python train.py --num_hidden_layers=12 --head_dim=32 --vocab_size=3491 --hidden_act="swiglu" --norm="rmsnorm" --rope_theta=10000.0 --attn_scale=0.177 --bias="none" --init_std_qkv=0.0456 --init_std_up=0.0456 --learning_rate=0.00557 --doc_mask=true --max_steps=4209 --dataset="wikipedia_en"
Each number is 128 + 24 x the weight over its row's rms, rounded and kept within 0 to 255. Layers, rows and columns count from 0. The size above them is the row's rms in percent of the matrix's.

# layer 4 MLP down, 192x768, rms 0.103, rows 140-191, columns 576-671
size [109 102 102  96 100  98 101 106  99 101 105 101  97  97  99  99 102  98  99 109 102  97  97  93 103 102 101  92 100  98 106  95  94  96 100  99  98  93  97  95  97 106  97 100 104  98  98 101  96  99  97 100]
[[117 143 116 135 128 120 144 136 114 153 131 116 140 141 114 129 124 170 140 127 127 140 169 136 122 156 136  92 146 139 189 134 124  81 129 178 141 127 117 142 156 136 113 104 144 105 121  91 151 144 144 100 121 106 139 128 124 128 116 101 115 139 144 110  87 138 131  99  96  93 103 153 113 145 112 156 131 144 151 154 174 142 119 101 121  75 147  94 143 116 134 136 112 126 101 111]
 [172 136 115 112 127  98 120 122 142 105 156 122 111 143 135 153 117 134 116 162 102 133 101 174 114 146 110  75 129 154  98 157 113 130 109 112 112  85 114 104 114 163 108 110 158 139 105  77 132 139 116 140 109 122 131 116  71 134  89 107 133 124 144 108 129 119 124 112 118  92 134 139  77 102 106 105 110 114 123 107 146 140 104 144  94 129 117 125 139 146 141 118 154 182 136 118]
 [151 144 106  72 171 181 119  98 137  92 128 148 115 153 122 112 144 121 105 145 149 143 119 102 147 129 122 130 137 132 152 151 111 115 114  97 153 111 140 108 133 142 118 119 103  99 123 138 151 148 134 117  97  81 109 141  81 102  91  94 110 141 114 135 155 140 164 118 162 131 149 128 133 188  87 109  89  93 124 104  86 145 118 150 139 129 100  89 117 109 121 147 110 161 126 144]
 [136 113 178 120 114 108 158 114 145 114 126 142 114 141 103 137 110 166 145  76 106 143 134 166 159 135 135  90 162  97 155 149 108  41 140 170 107 116  96 109 130 128 122 165  99 135 144 106 140 146 146 131 124 126 114 112 129  99 132 107 137 150 125 132  74 111 100 143 142 126 128 135 104 122 114 146 139 107 104  84 124 155  83 148 104 170 153 148 116 126 155  91 114 119 124 151]
 [155 125 139 121  94 105 129 115 109 105 134 125 123 154 117 138 134 142 113 171 137 160 146 123 143 136 125 139 125 126 111 119  95 128 172 131 110 116 134 101 123 109 159 107 158 123 181 135 145 138 171 185 143 151 113 156 112  83 134 153 115 118 105 121 139 123 165 133 100 103 181 137 123 173 144 106 101  95 140 129 121 106 153 102 124  73 115 184 130  92 144  78 109 123 106 125]
 [138 141 135 149 142  86 125 151  65  87  89 114 109 135 132 154 108 134 115 119 126  87 161 132  75 140 138 117 137 119 112 143 128 117  85 146 129 163 119 110 173 139 126 183 127 166 142 121  99 123 106 144 136 143 168 151 138 127 125 118 109  98 118 163 156 163 131 154 148  95 128  95 140 141 154 145  99 143 146 140 138 132 134 111  92 120 155 160 132 127 153 119 113 140 123 145]
 [127 109 108 151 144  90 138 167 129 120 133 136 109 177 145 125  88  92 160 163 119 129 136 111 135 154 177 149 128 118  97 124 113 156 142  99 134 117 145 123 127 119 102 144 157 139 169 118 140 108 137 119 163 136 143 116 103 128 148 114 188 139 103 160 132 109 156 148  87 124 155 152 182 188 115 128 134 139 120 108 134 142 131 101 128 141 116 127 126 145 124 130 194 112 111 104]
 [123 125 155 110 137 136 149 152 123 138 188  77 122 161 101 109 126 130  81 161 136  99 103 155  57 125 165 140 135 111 107 142 134 111 129 108 150 129 150 130 107 149 138 140 158 121 111 124 116 129 146 120 130 137 141 152  95 164 150 105 141 121 118 125 133 107 121 135 136 113 135 121 120 123 133 127 168 126 168  78 104 132 103 111 164  97 121 155  94 115 133 106 123 147 174  94]
 [143 154 140  97 129  98 125 112 130 112 153 110 100 128 125 146  99 137 147 142 115  99 120 150 138 106 134 126 151 148 101 100 145 115 123 144 139  93 155  63 119 134 123 100 127 119 117  79 122 134 106 138 158 111 176  94  98 126  95 154 128 129  64 129 115 138  79 140  82 173 186 109 109 166 106 118 126 123 107 127 122 103 110 106 117 108 143 141 161 105 116  89 112 124 122 144]
 [149  95 118  89 140 170 158  74 122 175 138  86  76 145 118 134 150 118 152 119 144 131 134 153 100 122  81 153 167 120 118 103 138 121 110 135 125  75 112 124 137 126 122 129 132 139  95 146 138 143 119 141 124 155  44 139 108  87 107 108 104 161 163 150 143 145 139 159 119 133 102 152  98 154  83 116 125 131 170 160 126 138 110 137 129 153  80  85 126 168 125 121 110 156 147 152]
 [131 122 180 146 183 152 147  89 155 171 127 134 125 136 117  92 145 124 101 141 148 177 133 107 144 155 170 117  98 108  81 110 123 130 130 132  55 163 166 116 133 126 152 115 147 123  92 152 128 110 158 161 112  88 145 107 122 174 114 120 115 102 121 133 119  95 108 148 134 144 131 107 127 149 118 143 135 141 119  87  72 109 112 134 132 125  65 150 129 118 178 122 160  91 130 126]
 [141 121 139 150 153 140 131 147 143  60 136 126  93 127 113 157 114 111 115 153 138 123 112 132 117 143 140 109 102 185 121  85  89 107 115 134 156  95 147 133 163 116 133 154 124 172 134  94 105 108 117 142 136 118 147 121 117 126  98 116 127 131  95 126 136 171 135 137  80 128 145 169 166 118 146 144  93 125 107 147 125 152  98 161 146 162 150 119 141 116 112 126 150 128 108 146]
 [122 102 142 122  82 121 139 126 139 129  97 144 137 133 113 146 145 125 136  72 117 131 136 131 134 121 128 156 118 115 173 106 116 126 112  96 102 159 126 143 153 101 145 124 119 129 143 140 139 142 127 177 140 119 154  82 111 134 127 107 136 142  88 105 112  84 131 173 149 138 122  95 100 104 136 140  91 153  67 112 151  96 139 143 127  73  80 115 110  92 126 169 153  72 153  80]
 [166 138 105 108 153 166 124 160 132 116 119 178 123 105 143  93 113 143 126 154  78 134 104 100  88 100 148  96 138 160 170 120 158 159 112 131 144 170 134 168 107 110 111 121 136 177 111 118 118 111 107 154 173 124 134 109 122  73 118 154  92 112 122 144 149 152 136 141 166 168 115 121 133 150 120  99 170 182 146 136 131 137 145 137 155 124  96 103 141  95 136 144  98 147 153 153]
 [134 119 119 129 147 145 117 135 133 146 145 197 183 118 155 139 143 124 107 202 185 106  95 117 102 118  86 144 134 120 133 137 145 118 134 144 145 129 121 137 128 112 124 154 100 115 156 132 131 102 140 162  98 108 141 141 129 150 120 110 141 155 110 156 118 131 156 128  69 156 100  64 181 130 115 145 128 151 131 151 142 150 137 102 168 123 154 140 136 121 110  85 124 109 127 111]
 [134 125 166 110 119 137 123 130 107 119 139 109 180 103 115  95 147 130 135 126 147  93 127 118 104 135 167 173 144 126 150 137 134 110 143 101 106  83 128 164 117 136 167 120 159 120 143 105 148 141 126 172  94 139 140  91 138 115 153 111 118 154 149 149 162 160  95 145  96 107 102 134 132 120  81 137 165 122 139 157 136 105 109 116 140 114 112 114  85 104 162 122 162 113 108 114]
 [105  95 107 135 196 135  90 130 165 103 115 152 144 120 103 153 126 152 161 140 124 101  98 168 113  96  61 111 155 148 118  91 127 148 113 119 130 103 158 149 114 180 128 145  92  87 136 159 156 100  83 155 143  77 154 137 141 110 104 112 118  79 108 176 102 132 118 123 133 157  83 145 163 136 132 145 136 120 125 166 162 107 117 120 157 132 152 113 158 140 137 167 131 131 150 121]
 [106 147 135 172  99 120 116 139 131 130 130 174 148 103  91 124 108 107 132 149 128 184 127 132 125 147 148 125 134 167 134 105 123 181 115 168 137 160 110  80 125 111 110  90 113 103 148  83 100 130 132 127 148 172  82 125 136 142 158 126 102 109  94 120 134 128 122 130 140  92  73 153 116 102  92 140 155 136 128 120 137 122 106  89 139  71 119 112 116 160 155 109 131 131 128 124]
 [ 95 189 112 114 108 132 161 106 125 115 179 101 142 151  96 115 129 158 104 153 102 136  93 150 114 121 133 108 139 120 155 123 166 144  93 155 144  90 132 111  97 101 108 111 101 137 143 131 115 155 149 133 112  82 101 142 143 142  91 162 126 119 150 114 161 127 142 153 108 163 125 117 156 163 115 122 139 167 132 109  98 118 109 135 168 110  99 127 134 168 130 131 113  93 180 118]
 [140 126 139 134 124 123 126 110 124 128 161 159 141 102 123 135 128  91 128 128 153 103 157  81 111 130  97 173 162 131  74 102 159 140 107  95 134  76 110 159 175  82 159 130 120 121 134 118 116 131 131 122 113 181 137 112 129 141  95 127 104 162 151 127 150 139 158 150 108 144 137 144 143  69 118 118 143 176 103 158 112  73 115 141 115 143 121 127 143  88 121  87 129 149 177 148]
 [145  91 115 108 172 123 108 117 140 113 109 109 116 147 127 135 102 105 131 119  78 123 159 118 144 100  97 114 103 125 150 139  96 144 148 138 132 117 168 124 146 158 106 170 135 108 115 149 157 132 128  80 128 109 116 161 152 121 182 146  84 144 135 103 109  97 162 140 110 135 111 114 155 125 123 130  78 119 149 154 128  85 105 167  70 125 109 170 156 136 110 122 155 159 187 127]
 [109 121 139  72 143 119 164 133 128 111  90 173 164 135 155 123 174 120 164  95 123 122 143  98 125  72  98 143 127 150 123 135 203 154 113 162 132 173 100 103 111 158 122 100 102  89 134 114 113 154  93 143 109 132 105 132 134 119  65 105 144 114 100  78 115 148 123 129 163  93 157 103 123 120 143 134 107  97 140 100 156 113 123 145 122 128 104 105 170 148 117 112 125 165 138 155]
 [172 124 161  92 133 100 181  86 135  85  67 101 139 162 105 111 123 134 102 112 146 137 115  96 177 136 113 124 119 121 151 118  93  91  87 120 139 147 111 159 120 119 157 131 103 115 118  90 132 127 209 127 160 100  82 108 205 107  97 139 122  87 107  94 136 112 140 134 111  75 160 129 120 128 117 141 131 104 106 171 156 150 130 113 166 171 133 118 105 124 135 143 109 117 154 113]
 [ 84 127 170 129 117 132  96 118 112 144 142 188 139 159 158 154 150  95 115 136 122 145 122 110 161 162 125 136 119 134 112 141 170 171 146 104 124 111 133 148 132 147 141 165 107 131 151 128 167 146 127 161 146 115 134  74 140 123 137 102 103 166 124 128 103 119 147 112 144 202 106 142 121  81 103  93 136 143 126 129 118 117 138 117 105 100 137 133 110 172 152 157 144 108 136 194]
 [102 125 121 161 138 126 139 106  84  84 134 132  93 133 135 115 107 115 108 158 134 135 139  96 118 112  89 114 135 109 126 102 133  73 127 119 133 126 166 116 143 110 113 152 127 128 136 129 184 102 137 138 167 143 155 109 106 123 104 130 146  97 156 160 127 158 124 106  83 108 143 175 146 130 132 155 131  91 127 122  77 141 201 187 152 111 160 125 152 105 115 171 122 128 135 142]
 [130 131 165 158 122 162 110 140 147 128 110  91 152 163 116 109 151 112 123 168  89  98 137 119 128 124 136 140 121 156 153  95 129 110 138 121 104 169 151 132 160 142 147 130 102 142 116 125 144 108 124 133 154 135 159 161 160 139 134 170 136 124 154 130  92  93  96 111 142 102 128 128 118 152  91 118 123 122  85 111 127 123 114 164 120 157 148 148  98 137 143 112 137 117 139 190]
 [131 167 145  94 132 142 101  85 159 140 121  73  75 124 119  91 183 122 135  98 123  93 151 111 155 107 132 173 121 169 151 142 141 148 126  99 148 160 125  92 103 155 138 126 119  48 144 116 100 152 148 147 143 137 140 131 132 133 126 123  87 125 142 105 154 146 136 130 101 132 130  90 161 102 136 120 149 150 125 120 104  80 108 135 121 120 141 141 137 102 141 115 117 121 159 129]
 [ 91 127 114 131  61 148 162 163 105 140 162 128 100 124 150 121 115 147 117 124 164 106 138 111 166 124 112 106 157 136 115  69 133 114  98 144 125 104 135  49  88 126 151 103 124 114  78  97 135 150 112 111 104 123 120 152 123 153 123 103 112 111 148 167 139 150  93  84 121 114 145 142 138 108 111 113 156 134 114 138  49 104 140 141 168 153 170 108 107 140 146 126 106 165 145 143]
 [ 88 154 143 149 154  96 116 147 150 148 114 175 133 100  92  94 113 152 116 139 138 177 140 114 109 101 168 134 142  81 112 102 144 108 115 121 129 127 141 124  89 149 111 140  74 139 133 163 146 115 140 169 120 131 132  92 182 122 103 111 113 134  79 160 134 140 104 106 153 135 126 141 123 119 111 114 105 106 111 105 111 163 117 141 107 146 130 125 118 155 139 204 127  95 121 155]
 [ 95 114 111 101 129 123 146 120 100 103 179 164  90 118 112 134 129 120 155 156 138 124 164 174 128 107 142 143 145 102 151 106 152 114 128 136 118 130  98 145 128 135 130 106 132 119 104 143 108 158 135 174  95 142 137 102 145 104 114 138 107 125 127 150 138 115 142 149 101 142 148 177 155 102 188  98 161 169 150 169 181 176 129 189 120 130 115 148 135 134 122 150  94 169 131 145]
 [ 91 171 140 109 126 118  95 121 162 127 109 149 111 145 101 156  94 131  98 149 168 163 102  97 126 116  84 132 141  96 100 103 174 139 136 117 167 104 127 103 170 148 120 121  99 110  75 101 161 149 116 112 137 122 111 102  99 150 128 117 114 138 147 112 147  89 114 152 144 125  94 119  81  99 136 135  95 147 144 117 107 149 109 149  88 103 136 140 143 133 135 117 148 131 106 158]
 [119 143 119 138 135  90 163 122 108 148 134 118 123 148  87 114 148 168 158 142 124 111 132 196 111 114 137 115 122 109 118 144 126 126 105 145 149  93 108 142 110 154  96  95 134 150 109 143 115 137 161 112  90 127 148 156 115 134  90 128 108 208  87 155 106  97 150 146 137 124 133  92 117 131 157 124 165 170 131 112 139 124 156  83 129 141 113 119 123  92 128 164 158 117 139 141]
 [150 123 142 156 106 161 119 108 100 100 108 147 139 122 157 108 129 134 153 122 112 111 166 117 106 153 101 137 101 114 105 137 114 120 134 104 139 116 127 147 158 100 162 170 181 153 127 122 124 112  91 133 140 128  88 158 120 126 123 172 135 159 108 147 123 140 148 113 134 101 118  90 166  88  72 105 149 118 137 102 133  50 153 103 131 143  99 179 126 105 146 126  83 139 112 138]
 [155 111 168 142 137  95 159 118 121 167 140 129 130 153 112 120 142 142 103 131 130 156 123 109 130 162 157 158 111 183 132 149 119 130 121 102 129 128 149 106 107 134 131 155 151 148 159 115 116 108 112 159 125 104 112 109 138 146 147 125 133  90  97 152 107 128 144 166 113 134 132 169  96 121 123 133  90 175 135 141  89 188 102 148  83 165 102 118 113 157  93 121  96 126 118 142]
 [135 105 151 138 138 186 149 146 187 137 108 145 117 108 163 122 109 126 156 150 156 106 128 103 126 151 117 118 154 111 116 163 159  88 150 135 162 151 154 116  97 101 136 118 150 114 151 137 129 105 122 122 150 155 100 121 130 119 196 103 120 129 134 142 162  92 106 109 124 133  93 120 176 117 107 157  74 167 128 129 128 136 102 144 118 119 149 117 107 139 137 159 120  97 126  79]
 [102 113  93 139 112 124 131 158 118  97 141 163 147 108 101 124  69 136 113  96 139 116 150 107 116 146 147 128 155 136 120 132 141 139  94 124 146 153 155 139 139 123 118 135 166 128 123 129 101 105 120 152 102 149 138 152 145 139 116  91 143 152 139 151 121 129 147 123  80 107 116 105 137 109 132 140 160  92 121 157 141 135 151 140 118 126 145 144  92 126  97 149 112 111 137 111]
 [108 157  93 155 107 132 102 160  98 105 149 130  96 142  91 138 143 106  89 104 114 140 122 154 151 132 112 129 114  98 165 169 111 110 138  82 102 130 153  98 132 147 126 139 148 142 131 158 154  92 101 111 158 152 150 149 134 170 150 107 157 144 122 147 174 147 137 131 116 146 121  91 132  95 160 133 134 125 118  95 132 152 155 132 137 174 186 158 148 159 144 144 126 159 170 161]
 [151 166 117 143  82 108 137 111 152 127 109 135 119 143 157 126  90 123  89  96 140 137 152  91 129 156  90 163 119 137 122 120 111 146 138 159 148  97 106 132 126 122 122 133 126 122 132 102 172 154 168 155 128 105  93 106 128 141 143 125 131  79 172  89 149  79  84 179 157 128 148 123 130 135 121 136 102 130 131 150 125 153 105 147  90 125 145  98 136  93 168 126  99 111 127 136]
 [126 109 132 139 139 148 122 111 104 143 144 123 126 157 125 138 135 121  88 152 150 168  95  97 155 156 115 120 115 126 181  53 130 106 100 132 112 160 118 142 121 112 137 112 117 151 123 144 143 145 151 115 171 107 119  68  78 126 126  98  86 130 102 118 100 167 117 133 150 170 151 126 115 169  97 128 153 136 104 130 159 136 113 126 129 108 147 139 117 123  97 166  88 122 143 105]
 [162 164 126 157 161 142 170 110 172 118 118 167 145 150 107 158  75 106 137 143 155  96 175 177  87 120 140 149 140 107 129 126 118 173 131  91 118 123  91 101 114 101 116 133 149 110  84 130 136 124 164 112 132 154 123 117 104 141 116 115 140 125 154 133 134 134 163 166 155 155 122  97 152 121 167 170 117 114 123 121 115 102 128 126  90 111 116 101 127 136 151 123 128 146 133 122]
 [125 160 133 145 141 112 116 125 167 147  95  91 123 154 108 158 161 129 128 117 132 152  93 152 118 126 137 107 119 159 140 128 170 138  95 141 121  88 113  97 111 115 123 139 115  89 118 124 120 137 126 114 127  91  99  84 108 130 161 106 139 120 146 129 127 108 169  86 146 161 136 129 133 123 166 104 130 153 121  98 160 157 119 148 154 156  87  99  75  99 176 125  92  68 152 128]
 [119 182 140 143 113  94 121 139 115 129  81 126 123 149 154 110 174 104 111 147 131 141  92 100 122 105 141 111 109 148 149  80 163 129 153 125 152 124 171 100 106 137 116 141 156  95 108 141 169 146 145 125 145  72 190 116 106 108 130 159 107 166  99 103 102 121 150 173 105 105 139 105 114 155 171 130 156 111 172 147 123 155 145 131 130  93 106 180 116 140 110 159 153  90 173 111]
 [126 116 109 144 137  99 158  89 146 138 119 131 107 134 117 155 107 115 119 190 128 124 129 107 149 101 124 125 103 144 109 164 151 144 121 123 116  77 160 114 142  79 111 165 122 142  90 111 144 133 118  88 149 137 142 175 107 142 158 117  85 159 163 109 187 108 126 101 139 121 139 141 141 144 124 118  98 104 129  80 137 146 133 109 117 108 119 126 128 169  89 107 102 118 137 147]
 [124 148 110 123 158 127 124 114 150 131 159 116  81 155 144 169 122 106 138 134 130  66 170 132 151 171  93 142  87 162 141 139 136  89 141  91 120 104  99 113 128 115 173 117 116 139 114  81 120  58 136 117  95 116 159 145 156 136 112 136 106 116 155 108 124 136 125 153 126 133 123 140 114 133 143 136 126 144 117 132 145  81  87 151  94  90  93 117 151 150 127 113 130 151 141 148]
 [114 145 153 104  89 151 122  99 139 146 158 146 119 121 151 118 117 118 133 130 106 120 152 124 146 131  70 126 147 142 155  77 126 130 142 165 128 127 127 135 166 133 130 113 105 144 173 162 105 132 125 134 102 119 135 147 122 106 163 140 111 152 125  95 132 102 161 161 110 145 101 120 144 150 144 132 134 130 103 149 103 127 146 155  95 159 123  93 131 157 165 134 178 136  89 132]
 [137 119 130 134 177 117 116 100 124 115 119 153 147 126 126 163  96 160 183 105 154 108 120 120 142  86 149 136 141 130 153 103 134 142 136 134 122 130 124 134 132 136 108 113 100 168 139 126 137 105 134 144 128 101  95  79 157 142 140 119 153 160 127 133 137 142 118 168 159 111  95 152 135 175 125 124 127 127 128 164 165 157 100 116 193 120 108 107 139 124 136 144 111 142 151 124]
 [ 59 131 149 160 132 116 158 135  97 112 127  90 140 142  70 119 140 147 129  77 108  80 162 145 124 111 112 111 141 132 113 109 141 127 106 124 131 141 139 131 129 113 148 148  85 160 104 135 121 114 141 161 131 116 118  98  85 118 108 126 113 130 140 149 182 152 149 150 139 141 103 131 135 119 109 118 106 139 142  99 125 112 115 162 127  86 185 185 125 139 104 115 147 137 158 134]
 [146 156 140 168 124 138 148 125 115 132 153  58 147 112 119 128 120 117 106 140 117 138 105 112 114  85  93 170 103  96 124 134 158 125 125 126 177 120 140 109 100 169 133 135 138 135 177 106 177 131  98 153 180 145 147 162 141 157 137 141 133 154 130 130 172 121 134 183 131 136 119 115 155  99 102 145 162 152 166 104 127 153 118 106 149 141 151 116 108 112 106 109 131 110  98 147]
 [126 136 181 137 105 143  97 145 146 123 141 147 161 152 106 113 109 155 107 141 112  99 121 169 150 110  92 131 124 123 140 170 123 120  71 108 121 144 148 159  99 163 175 138 116 108 118 140 144 113 117 109 110 143 154 130 120 120 149 128 155 155 107 137 143 136 131 141  91 142 120  87 110  98  99 109 176 130 150  98 129 126 153 112 169 171 157 153 174 177 144 118 135 116 105 107]
 [145 143 148 121 110 128 104 151 149 155 135 127 132 125 156 117 167 126 157 138 144 133 170 129 104 105  98 122 115 104 113  92 128 144 138  91  68  81 106 133 112 166 165 165 125 142 111 130 141 132  97 154 143 111 114 164  96 146 147 108 115 103 129 121 129 149 128 135 101 141 140 114 103 113 123 109 127 134 189 123 175 116  88 133 122 139 137 116 132 114  66  79 154 122 135 133]
 [ 71 165 122 124 128 127 113 175 100 181 174 141 162 163 132 139 117 149 153 132 137 102 128 133 112 159 157  85  85 122 112 113 130 111  91 133 136  98 150 160 133 114  97 158 135  89 110 147 123 118 160 114 145 137 121 143 134 136 111 115 119 114 180 107 111  94 167 128 133 135 120 148 153 128 122  80 132 119 133  81 139 143 155 158 154 167 134 168 122  87  87 211 169 115 106 137]
 [202 137  79 101 142  91 133 103  90 151 116 123  74 153 104 132 136 155 133 100 105 112 159  93 141 108 124 129 118 151 150 105 144 141 155  92 138 132 154 149 175 158 142 112 135 103 124 117 103 129 145 157 161 116 159 123 181 113  73 143 131 114 125 119  96 104 138 101 144 129 140 120 132 141 102 133 145 129 118 167 143 149 162 102 125 139 158 132 117 153 135 145  77 134 104 108]]